Weights of a small transformer language model.
Size: 12 layers, width 192, 6 heads of 32, vocabulary 8192, 12M parameters.
Architecture: RMSNorm after each block, rotary positions, no biases in attention or MLP, untied embeddings, normalized queries and keys.
Training: a variant of SOAP for these matrices, 357M tokens, 5443 steps.
Each number is 50 + 15 x the weight over its row's rms, rounded and kept within 0 to 99. Layers, rows and columns count from 0. The size before them is the row's rms in percent of the matrix's.

# layer 3 MLP down (transposed), 1024x192, rms 0.0668, rows 719-731, columns 0-191
093:34 74 46 57 63 36 41 58 23 54 37 46 23 42 36 33 43 35 44 63 49 74 53 89 28 84 71 49 51 61 49 48 59 55 28 58 59 42 60 46 55 42 40 45 49 33 53 60 63 45 49 70 44 43 60 68 46 51 52 33 41 47 68 43 26 37 36 54 69 61 59 39 75 82 50 64 76 66 37 45 59 49 46 64 49 60 56 55 40 63 26 54 38 61 27 38 51 16 38 63 36 55 36 41 50 47 44 42 39 42 35 67 50 60 40 38 47 52 57 05 25 58 38 23 62 88 50 62 72 62 73 39 18 55 38 56 52 71 65 37 38 77 43 56 38 06 36 43 68 45 44 53 64 46 21 51 41 59 68 64 37 33 40 63 69 29 43 93 58 34 41 57 70 57 65 53 53 51 53 57 35 48 33 75 32 48 77 56 33 47 43 54
090:60 51 45 51 44 48 51 56 19 38 43 86 86 39 44 53 53 33 60 74 29 50 33 29 83 51 42 52 68 39 46 38 55 65 49 56 60 66 24 39 69 50 29 55 18 37 57 59 41 26 59 66 82 50 37 58 64 43 28 44 48 48 44 51 63 46 59 48 52 45 51 36 53 74 31 52 48 33 44 49 50 43 82 50 64 42 44 58 16 45 41 59 38 71 54 65 33 43 51 49 50 24 41 68 29 39 49 35 31 47 62 50 44 54 58 46 54 14 69 71 30 59 55 38 57 35 46 05 58 40 67 70 40 48 38 19 52 50 32 19 31 51 76 49 45 50 34 49 58 69 40 34 53 51 48 60 83 77 66 31 50 39 42 58 77 36 41 50 63 56 08 62 32 66 27 63 43 60 61 60 65 31 75 56 66 58 52 42 36 56 39 34
099:53 61 31 34 67 35 73 47 49 52 52 69 47 70 47 22 41 56 48 60 69 33 32 69 30 70 41 74 42 66 57 42 38 81 65 53 51 64 63 47 36 35 88 57 29 43 61 46 62 58 44 32 51 54 44 42 63 72 62 50 74 60 55 56 51 72 57 63 33 46 21 48 56 33 63 64 43 73 55 51 54 44 74 71 44 44 68 11 41 28 41 62 45 48 30 38 43 85 57 54 41 28 25 35 21 38 58 58 49 46 27 45 38 63 26 23 26 54 40 76 36 32 51 65 45 31 43 72 48 61 66 64 80 53 52 41 48 61 71 58 44 39 67 64 64 78 73 28 64 41 59 55 65 39 56 59 86 31 57 59 35 90 58 66 49 36 48 52 40 30 51 35 71 42 49 40 69 63 48 32 67 54 46 69 40 55 50 57 57 45 68 49
073:43 51 58 24 24 59 51 38 85 31 67 45 73 59 70 54 57 51 56 31 71 28 34 62 10 42 62 57 59 63 63 69 43 38 41 34 60 57 46 36 56 45 67 50 56 69 62 44 45 45 25 66 35 68 67 40 47 38 17 49 49 48 54 34 66 60 87 47 19 67 76 52 53 56 44 52 75 71 35 59 60 26 49 18 69 60 40 60 40 61 51 38 21 46 51 46 48 33 57 55 31 41 41 64 40 47 38 69 50 59 47 38 44 66 37 44 35 42 53 46 38 74 75 38 33 63 49 37 49 55 41 50 68 56 63 57 49 58 26 45 62 39 47 49 36 68 50 48 49 58 33 42 47 56 50 38 51 73 53 35 61 40 42 48 48 68 07 24 57 53 77 24 70 70 69 06 61 32 41 22 66 32 44 60 34 69 22 39 66 44 71 44
114:32 72 31 43 64 64 50 43 44 48 69 64 76 36 39 47 44 70 76 33 45 51 48 77 46 58 31 56 24 48 36 58 41 82 80 54 41 38 35 27 49 20 29 52 49 54 40 09 66 72 28 72 55 58 70 41 76 62 53 81 71 31 37 64 70 52 33 48 50 43 40 34 37 49 26 53 58 56 34 67 64 31 51 72 60 39 52 47 44 34 43 32 28 64 49 41 83 54 41 74 57 51 53 23 44 39 48 49 48 29 80 46 56 36 47 45 51 49 67 32 10 80 41 35 65 69 50 65 59 37 44 48 63 49 75 49 47 40 57 31 51 77 64 53 46 62 60 44 37 51 52 36 69 67 57 59 62 43 25 62 42 66 62 71 54 47 51 42 52 18 55 53 45 35 32 37 73 30 38 75 38 53 33 69 48 46 44 62 27 56 59 65
109:56 31 43 48 45 24 58 46 24 44 42 75 62 78 38 49 56 45 62 52 25 48 46 51 36 46 56 55 65 33 43 65 39 32 57 62 72 48 56 74 31 66 46 52 31 27 38 41 51 30 58 48 47 56 54 41 43 91 51 49 73 31 28 61 55 44 31 78 63 31 80 47 59 22 27 44 50 69 45 32 51 31 90 40 39 37 40 21 72 68 36 53 40 44 71 43 48 43 48 53 48 26 33 77 25 37 62 68 36 37 54 52 40 56 55 77 38 57 45 24 44 54 31 54 71 70 37 57 49 47 72 64 38 22 32 22 74 43 53 46 65 47 42 50 55 65 64 53 44 52 52 44 39 69 60 60 34 68 51 28 52 65 43 70 62 20 68 60 45 82 48 44 38 42 77 67 36 61 63 60 41 64 53 71 45 53 15 53 33 73 51 46
096:40 22 55 33 52 39 54 59 36 64 59 22 65 33 62 46 54 25 36 55 68 47 35 42 74 18 79 77 63 18 48 51 63 54 38 56 75 53 57 32 51 30 57 37 27 52 36 56 58 64 56 58 73 46 46 53 48 72 51 25 47 41 25 21 52 60 50 51 34 68 44 61 55 52 42 33 30 44 32 37 58 31 37 54 49 69 67 65 47 41 81 46 65 53 39 78 48 54 24 38 64 41 49 54 33 61 77 77 61 51 57 74 59 63 61 38 54 62 33 46 38 69 32 53 58 52 50 55 69 40 43 42 37 25 38 58 62 72 47 50 60 26 54 67 41 14 37 57 56 52 45 60 52 65 61 66 57 39 56 38 68 30 54 52 74 67 35 00 18 47 64 91 51 56 70 43 46 44 45 60 63 35 62 56 66 46 53 57 81 54 56 62
104:38 53 25 41 62 40 51 16 33 52 47 76 68 54 50 39 44 68 42 24 39 47 39 35 61 21 77 51 57 58 55 51 72 59 50 54 54 51 41 48 42 51 48 53 45 62 59 71 58 31 55 37 33 54 61 60 59 25 30 62 14 43 22 31 67 53 57 43 58 31 50 73 71 46 59 56 51 49 70 46 44 53 66 54 31 72 45 18 40 51 38 44 31 24 65 61 38 62 30 44 75 55 50 33 55 47 42 61 39 69 49 54 69 36 48 51 53 60 58 32 41 41 41 62 66 43 38 34 12 72 15 44 52 49 28 50 41 64 66 08 40 88 54 58 50 63 76 49 62 58 43 34 56 76 70 63 24 74 35 54 48 55 68 52 38 39 53 74 49 47 50 38 60 33 51 52 52 38 34 57 46 99 57 46 32 55 73 80 66 47 39 62
105:89 48 28 43 59 44 34 58 57 65 70 51 43 36 48 23 23 48 13 39 57 49 32 81 35 72 41 67 57 99 56 30 25 59 48 48 43 50 30 29 63 44 44 51 21 67 53 60 39 41 31 72 52 43 71 59 48 62 72 43 62 54 29 60 44 36 46 61 46 42 41 52 49 76 50 49 40 62 30 42 71 42 50 60 43 53 43 46 35 45 70 62 69 58 55 54 40 52 51 63 37 67 52 58 50 55 58 59 85 58 56 40 73 38 36 63 31 64 30 36 52 42 35 74 37 65 43 54 63 40 42 46 43 49 37 52 40 41 66 69 45 62 14 19 51 36 49 50 48 40 22 26 48 55 40 29 39 51 35 18 51 39 74 31 33 36 27 40 65 50 82 50 40 40 35 86 62 78 45 40 53 65 43 68 29 69 53 48 36 34 57 52
089:59 42 37 56 48 54 69 63 60 54 63 60 36 49 54 36 10 86 34 28 63 34 56 38 81 24 52 55 64 46 53 43 55 63 47 46 69 78 31 37 51 44 58 45 55 57 52 42 27 55 25 42 62 47 37 58 49 51 56 15 57 39 58 75 52 47 27 56 46 78 55 68 60 61 69 47 59 55 54 57 49 59 52 20 60 47 53 61 61 75 69 57 70 48 38 61 37 45 76 62 73 49 24 68 53 45 54 64 19 84 28 55 50 25 64 40 48 66 46 53 44 81 24 44 39 63 54 73 64 74 41 33 38 45 55 40 47 00 36 50 50 40 33 38 50 36 46 51 44 35 56 63 51 57 65 44 42 30 61 53 55 50 62 50 51 45 69 65 51 25 36 54 48 60 61 69 58 37 66 47 69 18 16 50 66 86 49 51 49 77 26 34
098:43 62 34 58 37 27 51 55 34 56 57 54 57 42 43 04 32 49 34 68 30 50 56 39 45 44 77 56 51 42 51 52 50 74 76 16 57 43 42 50 37 52 22 54 58 39 66 70 47 76 42 48 60 36 52 43 45 41 46 26 63 34 60 78 35 38 58 63 50 40 92 52 55 88 36 50 55 58 72 51 61 60 42 61 50 31 26 69 80 54 61 53 71 39 64 60 43 39 29 54 68 49 40 47 51 32 68 62 54 35 58 48 45 49 57 58 28 36 64 23 55 42 78 63 55 44 63 24 52 51 53 54 51 38 48 57 65 57 61 71 51 51 63 39 45 56 47 45 67 59 28 62 39 43 37 46 43 72 49 42 43 64 58 61 54 46 28 21 54 44 56 70 49 77 00 38 61 83 24 62 47 68 35 48 56 53 31 46 66 13 58 13
092:41 51 65 68 39 71 71 38 59 27 52 64 60 55 72 50 63 41 15 14 27 30 45 65 59 49 50 50 88 43 48 79 34 40 58 34 59 46 00 38 71 64 45 48 55 37 72 44 34 55 50 38 70 52 50 67 49 32 30 45 75 37 46 39 51 68 40 63 53 37 66 31 52 73 58 46 71 65 89 45 43 61 54 53 29 71 33 52 16 81 54 39 61 70 41 45 24 50 50 38 52 45 58 46 51 31 45 47 49 46 37 28 33 48 64 46 52 24 84 49 50 54 46 58 53 24 59 45 56 31 30 42 29 24 45 40 63 74 48 50 30 57 41 65 13 48 77 53 35 67 45 54 43 48 49 58 36 44 59 35 49 51 34 39 56 56 49 29 22 72 51 36 53 45 62 34 55 39 29 52 67 76 39 72 52 58 49 43 42 36 61 58
096:31 66 39 64 50 48 57 44 48 49 58 44 54 81 66 42 29 45 53 46 65 35 30 80 39 54 29 63 49 42 59 37 43 51 49 33 54 68 33 40 47 74 40 47 60 72 58 46 66 26 62 46 45 45 30 38 12 33 66 43 46 77 65 42 53 28 36 36 34 36 51 37 38 41 36 33 59 36 42 34 70 54 52 36 42 52 40 42 58 68 90 45 34 30 59 69 57 72 51 36 43 75 46 83 18 62 51 46 67 71 99 47 69 47 19 34 26 41 53 39 42 51 51 27 54 27 50 59 74 53 30 82 43 46 41 30 37 59 61 32 34 70 55 09 59 56 41 42 22 47 38 64 52 72 35 43 48 36 46 59 42 35 65 55 65 53 30 55 48 61 45 47 82 51 53 55 58 57 50 27 50 44 42 49 37 53 60 51 66 62 68 46
# layer 3 MLP gate, 1024x192, rms 0.0662, rows 720-731, columns 0-191
081:62 44 77 83 76 47 55 35 78 57 40 29 42 57 43 65 35 46 47 50 31 55 59 51 45 56 52 55 47 45 63 63 67 21 22 46 40 34 40 57 43 82 59 42 48 39 19 08 40 58 17 56 31 35 58 46 36 50 30 59 69 64 45 57 44 42 59 15 45 35 53 63 64 60 57 50 69 33 66 30 44 47 26 60 50 50 41 11 52 57 67 72 74 32 61 64 52 79 46 28 49 47 45 53 56 59 40 55 44 18 61 70 24 46 37 46 56 33 58 72 60 60 17 62 65 54 52 73 46 39 37 40 63 34 47 48 42 59 59 61 39 46 53 43 38 58 43 64 47 52 62 42 63 38 63 63 51 44 37 72 38 49 58 59 37 90 43 35 50 29 43 65 60 29 70 36 56 33 66 76 40 43 30 26 49 61 64 46 55 49 20 12
095:14 74 35 64 46 59 39 40 39 79 24 70 40 73 30 50 47 47 48 42 70 61 62 47 64 68 48 66 39 64 36 70 61 69 60 78 41 40 54 37 44 47 25 65 44 45 32 40 79 42 44 55 66 42 48 64 52 45 71 63 52 61 52 45 49 49 60 20 50 35 67 59 46 73 51 63 63 00 49 63 56 54 31 48 21 57 71 60 63 36 58 35 61 62 26 64 65 45 15 43 53 81 46 58 43 18 49 55 74 46 48 51 44 43 51 41 74 65 57 60 80 48 32 73 56 52 46 35 47 58 56 54 26 37 82 69 66 65 60 37 56 78 49 47 56 20 69 67 69 56 35 19 35 60 58 55 46 63 68 19 41 41 37 49 70 56 75 30 61 48 54 44 37 55 62 62 55 56 61 54 61 58 49 56 61 38 49 56 77 26 56 62
103:19 60 81 37 56 67 48 40 87 56 46 47 54 71 69 43 39 54 63 50 56 50 30 64 33 40 58 55 50 60 53 42 29 62 51 46 40 48 58 53 50 41 53 56 48 54 75 35 53 50 52 62 36 44 71 52 52 56 33 64 39 62 32 35 65 77 56 61 33 74 62 49 53 49 61 66 85 69 24 64 69 10 67 10 59 49 36 62 37 44 47 70 41 77 30 56 39 30 51 55 53 44 38 60 41 30 42 70 41 55 66 23 46 48 37 28 49 58 49 63 54 67 76 42 43 71 54 45 67 53 52 31 52 52 58 51 53 66 43 25 90 55 42 34 31 57 42 32 57 68 30 41 30 44 55 42 72 66 24 32 68 55 55 45 47 82 20 34 69 63 69 23 44 58 78 19 45 44 57 21 60 58 26 64 33 39 39 41 63 39 52 49
107:48 60 49 33 40 59 54 44 60 21 38 61 40 43 64 42 71 17 64 48 17 54 45 46 72 64 64 50 54 56 53 75 52 49 48 59 47 58 40 60 61 58 50 48 69 32 39 42 28 30 65 48 78 39 20 28 52 45 72 38 71 48 49 40 29 11 48 52 79 44 30 73 79 45 51 48 52 33 53 50 49 33 65 55 53 38 01 57 53 49 63 66 99 50 41 89 44 85 48 44 37 42 60 54 43 72 65 34 41 47 47 55 53 63 65 69 49 57 53 49 60 43 56 49 21 36 63 14 46 47 31 45 48 59 49 45 75 46 40 62 42 35 53 61 60 33 64 41 57 75 47 49 22 48 45 59 46 53 50 46 42 42 06 41 66 27 70 62 58 54 53 61 80 36 30 65 55 60 58 58 65 55 44 50 23 52 35 57 46 50 42 47
111:53 46 44 51 30 63 51 44 52 47 60 48 51 41 34 76 36 37 53 50 74 34 70 69 47 51 50 52 56 83 50 29 80 72 60 54 42 62 52 41 35 60 49 46 35 70 25 37 43 71 73 46 60 48 28 53 55 57 40 40 40 58 06 35 70 49 42 57 35 76 56 51 45 35 36 42 34 68 50 28 41 60 62 50 63 40 54 72 82 49 28 56 33 59 57 53 42 51 31 55 83 54 39 45 45 73 36 44 36 39 76 39 60 47 67 47 41 37 51 53 24 40 50 33 75 60 45 51 79 66 36 67 25 36 53 32 40 55 87 54 50 73 44 53 50 44 40 55 55 62 33 51 66 49 20 49 44 61 64 46 37 26 28 35 32 68 50 45 40 63 41 53 62 20 47 70 81 69 18 55 31 53 41 47 47 37 34 60 45 13 28 90
102:55 35 51 34 34 47 74 54 60 73 66 64 43 34 67 39 41 33 35 54 54 52 74 47 41 55 36 42 60 47 48 57 87 14 47 44 27 57 40 53 71 48 54 33 46 27 54 22 40 52 75 51 39 48 22 48 55 69 52 79 16 49 79 62 53 59 50 34 58 25 41 38 57 83 36 55 43 61 42 45 49 51 43 76 47 49 36 80 39 50 50 66 42 38 79 29 32 29 62 34 49 47 58 74 08 45 59 43 34 81 51 30 69 41 60 37 37 43 21 49 76 36 57 65 43 30 24 63 53 59 47 73 65 46 53 60 46 34 40 69 56 51 63 51 51 62 37 26 31 76 50 18 50 42 43 65 47 77 63 66 43 43 32 35 52 54 51 89 48 34 53 41 35 44 50 21 58 61 47 56 54 39 44 47 51 57 43 78 63 37 49 46
096:56 48 57 60 23 37 29 53 39 40 35 47 33 62 66 44 37 22 35 19 72 35 67 64 38 38 46 40 43 32 58 57 50 47 33 48 62 14 54 70 56 40 58 39 82 31 71 36 22 64 48 52 57 41 49 43 55 75 66 36 79 62 59 63 43 41 61 56 56 78 71 43 55 37 31 36 37 45 53 67 52 43 31 54 80 34 59 76 45 22 60 64 60 28 55 43 62 66 56 64 43 49 39 47 47 46 56 55 48 59 44 46 54 22 36 51 29 37 55 79 51 51 45 29 55 60 27 63 61 28 59 43 74 55 26 47 76 43 42 65 74 38 53 53 39 65 37 34 28 48 62 62 33 31 98 51 64 21 70 64 55 51 38 56 78 64 34 28 50 50 49 38 37 53 55 43 55 76 49 53 41 42 30 56 30 76 45 21 17 45 59 49
104:00 49 73 55 08 62 50 55 53 81 83 41 35 56 49 20 68 56 60 39 55 44 62 38 66 18 33 66 35 32 86 50 41 73 59 44 57 60 75 38 51 34 73 36 48 57 45 74 30 70 46 63 12 27 48 47 67 51 52 35 58 56 30 43 60 54 51 80 38 62 66 56 67 42 63 61 56 62 38 46 66 55 51 32 46 62 37 69 32 49 46 57 36 69 67 49 61 47 49 84 57 53 36 32 56 38 67 68 67 55 56 26 40 49 35 66 48 49 65 55 39 82 57 28 33 29 33 40 48 51 61 57 66 55 63 59 52 30 32 44 55 68 63 64 55 47 58 47 41 71 41 44 71 56 25 34 62 40 79 41 30 32 55 35 49 37 33 52 62 43 37 51 32 63 67 45 67 60 35 58 58 60 58 25 39 32 64 52 45 64 54 65
093:24 44 73 48 47 57 73 61 42 43 49 57 56 57 40 34 57 44 43 82 40 48 56 47 46 45 35 78 50 35 42 15 57 53 28 83 43 59 51 47 50 32 61 57 21 59 52 45 53 52 53 40 31 39 66 75 48 62 73 57 27 61 30 23 63 44 63 56 68 09 58 35 46 23 33 43 62 70 44 43 33 49 43 56 22 50 59 40 46 47 40 35 42 47 37 16 37 57 44 38 26 70 36 14 51 50 29 55 61 20 28 43 47 55 34 55 29 51 57 43 44 40 61 57 86 37 44 50 59 34 67 70 43 72 46 55 31 92 39 34 63 43 58 31 51 31 32 32 33 55 50 25 44 50 45 40 59 40 59 70 36 35 32 37 59 49 60 49 70 58 72 48 61 47 58 52 44 63 43 65 19 77 54 38 33 18 70 50 31 59 59 63
099:42 39 52 64 66 52 63 31 52 81 43 64 24 46 31 32 77 33 17 31 54 41 54 71 35 55 64 66 52 78 30 56 40 30 52 65 70 30 51 40 67 69 38 54 49 51 40 41 38 35 49 89 62 45 41 26 40 45 52 11 47 42 52 65 64 50 57 37 21 71 30 42 66 67 53 46 82 37 58 99 54 23 48 46 48 38 67 60 41 69 37 71 27 46 69 60 51 36 50 45 38 69 68 36 51 42 55 93 63 56 61 40 54 53 40 67 53 54 59 53 73 45 45 28 55 58 66 27 45 61 49 51 41 52 34 37 46 44 50 51 48 81 46 48 40 55 53 43 52 38 16 54 44 25 51 55 45 62 68 50 35 50 79 64 63 55 59 47 53 50 33 35 45 28 51 30 54 57 31 30 55 59 55 55 43 22 43 61 63 61 58 64
097:31 29 43 42 44 64 49 48 49 14 73 68 43 78 46 47 70 58 24 41 44 38 52 30 41 27 66 47 76 23 50 41 50 29 29 60 55 60 32 60 65 51 60 43 52 39 55 71 21 48 45 42 56 59 82 44 55 39 20 49 51 44 41 57 54 32 51 69 48 43 70 54 53 61 32 35 53 43 55 43 46 47 58 69 52 46 63 47 46 48 64 62 53 92 60 49 35 66 61 70 48 41 64 20 99 69 67 65 42 56 38 58 50 29 16 61 54 29 47 39 54 50 42 50 27 67 37 51 63 26 26 43 38 33 71 66 35 80 56 48 82 67 42 71 45 44 65 55 57 72 70 59 62 21 36 54 20 44 71 44 46 74 41 42 53 46 54 48 39 80 38 43 38 63 66 42 30 54 38 47 44 64 31 39 48 70 60 66 60 70 47 49
094:69 34 23 56 40 47 57 62 47 49 35 19 74 58 55 13 41 64 66 45 17 37 56 57 55 54 38 63 54 48 61 73 53 39 18 41 36 58 57 80 50 23 25 33 47 58 30 63 31 34 44 65 90 73 45 33 70 60 29 30 41 25 42 54 44 62 56 50 53 44 59 53 56 51 30 59 34 45 34 59 52 46 45 40 47 28 78 34 54 55 52 76 63 55 63 32 55 57 91 59 58 66 54 52 46 38 48 57 67 44 39 57 67 37 73 43 38 48 75 57 53 39 43 52 57 72 38 45 60 61 43 68 53 40 74 41 60 77 57 31 55 51 66 44 52 47 62 46 74 20 63 48 48 28 61 47 54 42 51 61 24 63 79 57 44 34 41 20 46 77 48 64 68 49 75 32 36 41 46 48 20 44 20 41 58 51 47 70 85 46 33 55
# layer 3 MLP up, 1024x192, rms 0.0674, rows 720-731, columns 0-191
089:66 60 34 78 46 47 73 63 35 21 56 64 42 35 44 62 72 47 51 46 54 59 42 59 29 31 45 60 49 28 43 38 43 56 60 39 78 57 37 23 72 49 43 36 43 56 48 34 74 47 46 39 59 48 60 26 51 83 51 59 31 35 35 46 51 48 60 92 43 28 70 51 46 80 39 52 71 54 15 60 40 74 70 50 54 77 37 82 51 51 62 55 28 47 38 50 52 59 52 52 64 43 60 54 46 36 67 32 39 46 53 43 42 32 45 33 03 42 63 39 45 38 53 57 41 40 34 34 35 37 65 37 67 50 34 83 55 13 36 44 52 73 42 50 44 40 30 35 52 72 56 62 47 37 38 27 36 46 60 54 77 45 36 66 61 35 66 55 36 51 39 44 33 63 84 39 27 42 68 37 46 46 46 71 46 56 59 20 17 31 51 45
092:41 46 56 42 42 54 53 46 55 65 51 59 55 73 38 54 74 39 51 65 45 74 63 55 63 80 55 58 50 37 61 73 48 80 45 73 36 35 53 53 31 42 45 41 84 38 44 44 84 37 68 58 40 28 45 57 90 75 50 46 48 52 56 49 81 59 39 56 44 49 59 42 43 51 64 35 77 23 75 39 62 35 53 76 43 74 58 54 56 37 77 45 53 58 41 54 64 76 56 63 28 75 49 32 52 34 52 48 69 49 43 75 73 37 34 33 72 77 53 58 57 16 54 65 71 65 46 44 42 56 52 58 62 78 68 38 27 43 42 39 45 53 57 50 62 31 67 28 89 45 20 56 55 56 55 58 72 49 42 34 50 43 70 58 53 68 40 62 55 41 52 55 20 33 63 74 57 50 37 38 47 66 40 31 60 67 23 49 93 53 49 45
109:41 31 34 66 61 53 70 51 09 71 39 55 47 38 45 53 54 51 25 63 53 64 81 39 65 57 39 32 73 54 49 52 63 52 51 46 45 40 46 45 36 45 44 43 39 34 26 54 41 59 72 35 52 52 38 72 49 65 93 43 46 61 36 61 42 29 18 58 59 29 42 76 42 55 42 45 43 35 81 29 28 95 31 82 30 38 44 40 48 40 45 34 37 41 45 66 59 70 53 59 56 35 55 34 59 58 62 27 61 53 44 63 45 47 69 76 57 55 51 65 47 31 27 66 28 48 39 53 42 50 55 51 48 42 48 46 57 23 54 62 28 67 47 66 78 32 56 53 43 30 51 49 80 55 46 57 22 34 72 67 33 35 45 54 58 34 61 63 35 43 27 79 50 45 37 67 55 48 47 91 38 54 45 21 74 47 68 62 42 74 37 57
103:67 53 31 36 54 76 67 32 47 64 44 65 23 48 54 33 68 43 49 61 36 75 38 53 62 65 75 25 50 52 64 69 13 44 83 58 43 30 39 52 40 57 31 43 54 60 30 54 38 43 60 81 43 44 30 34 54 55 64 53 72 44 38 27 52 33 28 62 62 37 36 54 55 65 09 47 56 47 49 51 58 44 66 72 45 42 46 71 28 44 41 62 99 59 55 70 41 58 71 57 26 71 61 49 30 59 46 60 74 44 65 69 78 66 51 51 49 65 38 42 58 45 46 27 31 44 28 63 37 64 45 50 68 78 61 37 62 49 42 37 58 38 76 55 51 47 47 59 49 46 38 43 31 64 71 41 60 52 32 30 36 24 25 23 72 49 60 75 47 36 85 53 63 34 47 33 49 24 52 48 53 37 48 67 34 52 44 72 46 45 56 40
092:46 41 61 16 41 28 54 57 39 43 38 59 28 67 58 48 81 43 55 39 28 47 42 45 43 42 41 35 40 28 64 81 42 55 46 31 69 35 67 57 60 73 29 41 44 43 44 58 61 51 33 43 52 67 62 34 34 61 38 43 36 19 56 47 42 41 43 49 69 55 24 41 61 61 41 51 66 35 52 44 47 28 44 43 40 63 25 46 47 38 70 31 37 76 41 62 48 52 74 69 36 36 60 54 57 68 54 71 46 58 53 53 35 74 40 63 55 43 19 49 68 75 33 58 33 40 57 53 28 50 61 46 58 62 33 60 69 23 15 34 52 51 51 39 38 67 48 65 22 45 68 40 18 58 80 77 73 23 55 33 33 79 69 70 70 19 61 82 27 55 36 50 40 53 53 48 37 55 71 68 54 45 42 67 67 59 64 51 51 73 54 24
098:46 53 56 56 64 60 91 37 72 43 44 44 61 64 51 65 27 48 60 79 61 22 57 80 51 14 26 30 65 49 54 38 78 29 67 66 59 59 30 46 78 42 66 67 59 12 60 56 46 45 41 39 52 59 61 56 40 58 35 99 20 64 69 43 41 56 40 35 52 51 19 47 39 69 51 42 54 48 66 53 59 60 79 76 56 40 44 40 47 81 57 37 43 38 58 36 69 65 73 48 49 54 79 38 51 59 69 55 50 47 51 56 42 58 58 53 36 35 37 27 58 46 58 43 46 34 58 52 52 64 39 60 53 25 40 70 34 42 44 59 50 47 39 33 58 46 34 30 53 32 50 25 80 32 24 40 72 41 71 47 74 54 14 34 56 45 29 35 26 35 40 53 35 42 65 48 35 61 56 42 72 41 40 55 42 48 59 50 60 55 60 45
098:26 32 46 52 56 47 54 43 46 46 25 66 37 48 55 70 33 55 44 61 48 37 32 61 18 54 54 42 59 12 72 49 64 40 44 50 36 62 55 56 21 55 76 70 38 34 36 57 31 63 65 17 58 50 64 63 25 33 67 60 59 17 45 53 57 51 51 51 48 73 51 48 71 63 48 59 69 12 44 72 43 35 30 38 53 36 42 60 48 42 29 54 24 53 52 61 45 72 45 30 60 28 37 42 82 69 50 30 35 64 74 54 82 54 59 80 28 41 43 76 36 77 55 53 60 67 28 48 51 31 63 50 64 20 59 64 56 62 44 54 56 72 50 63 77 64 67 41 63 49 60 47 57 43 51 41 33 54 53 71 21 75 81 43 48 30 36 53 38 42 53 50 68 45 68 52 41 36 44 72 34 55 53 42 27 68 31 55 67 58 69 60
107:99 74 33 60 26 33 41 42 40 78 49 51 69 47 66 67 31 52 58 58 44 54 50 70 34 55 52 47 33 40 41 66 21 44 25 65 47 26 63 44 51 40 69 41 55 58 61 32 49 65 61 75 34 68 68 36 21 62 55 43 57 50 69 41 83 31 46 71 42 85 64 29 62 74 56 32 29 33 28 48 60 58 54 42 50 70 53 70 72 57 87 50 54 35 63 56 51 56 34 42 63 24 47 61 65 44 33 51 68 25 48 74 47 55 56 68 42 63 56 45 61 32 48 63 60 44 77 80 43 18 51 60 56 28 41 58 62 43 68 54 49 59 48 51 66 77 58 58 33 48 55 61 24 46 68 63 47 45 33 32 48 62 63 52 36 52 23 65 55 40 65 48 43 57 33 68 70 66 46 35 71 43 45 57 56 57 46 73 42 69 28 40
095:52 42 51 62 66 32 58 40 27 21 51 52 45 46 57 42 53 66 32 48 56 52 55 61 58 52 51 55 68 50 48 30 55 84 74 63 36 66 51 47 47 62 39 69 37 40 22 50 60 32 52 42 44 54 28 76 26 44 51 49 29 54 50 50 49 41 74 39 63 38 56 35 45 21 30 57 30 25 22 73 55 26 63 82 50 78 53 51 48 30 44 53 40 51 64 54 49 42 36 46 57 76 48 45 57 37 43 23 56 68 45 60 64 47 48 57 24 66 70 26 46 48 62 28 52 70 74 56 51 67 41 71 34 46 39 43 33 76 40 30 40 29 20 52 58 62 56 53 60 38 59 31 39 25 36 66 61 38 41 41 45 38 28 28 20 38 61 22 85 41 47 40 53 71 43 36 49 44 47 56 38 26 92 48 47 15 50 82 40 32 48 30
098:68 44 40 27 44 66 61 62 44 50 59 44 50 66 40 40 48 78 22 44 56 36 49 44 90 39 52 38 47 35 43 55 52 45 56 42 34 70 38 61 35 51 76 60 55 48 57 67 40 66 45 41 54 64 71 50 60 41 58 78 72 50 38 31 69 34 63 60 69 15 48 51 38 42 45 84 45 53 19 12 44 97 64 78 26 51 60 33 44 34 49 47 46 66 57 31 60 61 33 60 42 50 65 84 58 64 71 61 46 37 44 56 50 50 62 48 44 40 28 53 40 48 09 78 36 51 54 65 48 41 57 45 43 44 47 54 64 49 43 24 55 27 43 55 40 45 46 38 24 56 58 21 52 61 35 16 45 45 59 42 66 81 28 36 37 51 69 43 31 51 46 52 27 70 62 43 45 69 61 50 26 58 15 47 55 59 27 62 33 49 44 39
095:90 40 48 56 60 50 50 89 51 69 54 61 54 58 45 57 59 56 66 52 70 22 50 52 54 54 47 25 31 54 55 55 32 78 70 50 37 42 40 44 62 32 36 58 56 54 36 53 34 74 30 56 36 77 43 37 57 52 45 45 32 59 31 56 51 50 48 60 54 46 61 44 56 45 73 81 35 69 26 41 48 45 27 60 35 39 48 39 66 42 51 64 53 44 42 48 47 64 35 44 47 59 55 45 39 78 24 58 51 26 53 43 28 73 51 35 15 50 54 45 41 50 38 59 51 46 61 59 42 61 64 54 57 59 20 41 59 33 27 33 38 52 44 59 52 68 21 51 62 77 37 15 54 45 31 37 73 30 33 65 81 56 52 82 55 60 53 78 52 17 60 54 56 50 53 52 64 21 43 55 85 37 75 51 22 02 52 37 42 43 38 31
092:38 49 82 47 49 24 41 45 54 85 55 53 71 45 35 47 38 21 76 58 51 64 53 49 48 34 70 54 70 59 55 47 27 73 53 78 57 56 56 70 52 30 31 54 47 39 47 47 25 66 37 35 67 44 46 23 78 39 29 50 39 34 39 68 33 79 53 29 77 55 44 59 35 48 52 65 36 52 50 42 54 35 51 51 77 52 14 19 39 43 60 60 63 43 56 28 50 41 56 40 50 37 57 50 22 53 40 68 44 44 35 06 50 26 64 49 59 58 49 52 39 53 55 39 39 22 51 53 48 53 37 46 27 64 48 58 58 41 35 73 76 38 44 36 42 65 50 70 61 53 53 55 44 13 46 32 44 44 66 34 67 75 56 49 40 41 43 46 81 61 25 42 47 61 21 14 72 63 47 30 56 73 50 55 46 38 35 51 68 79 32 50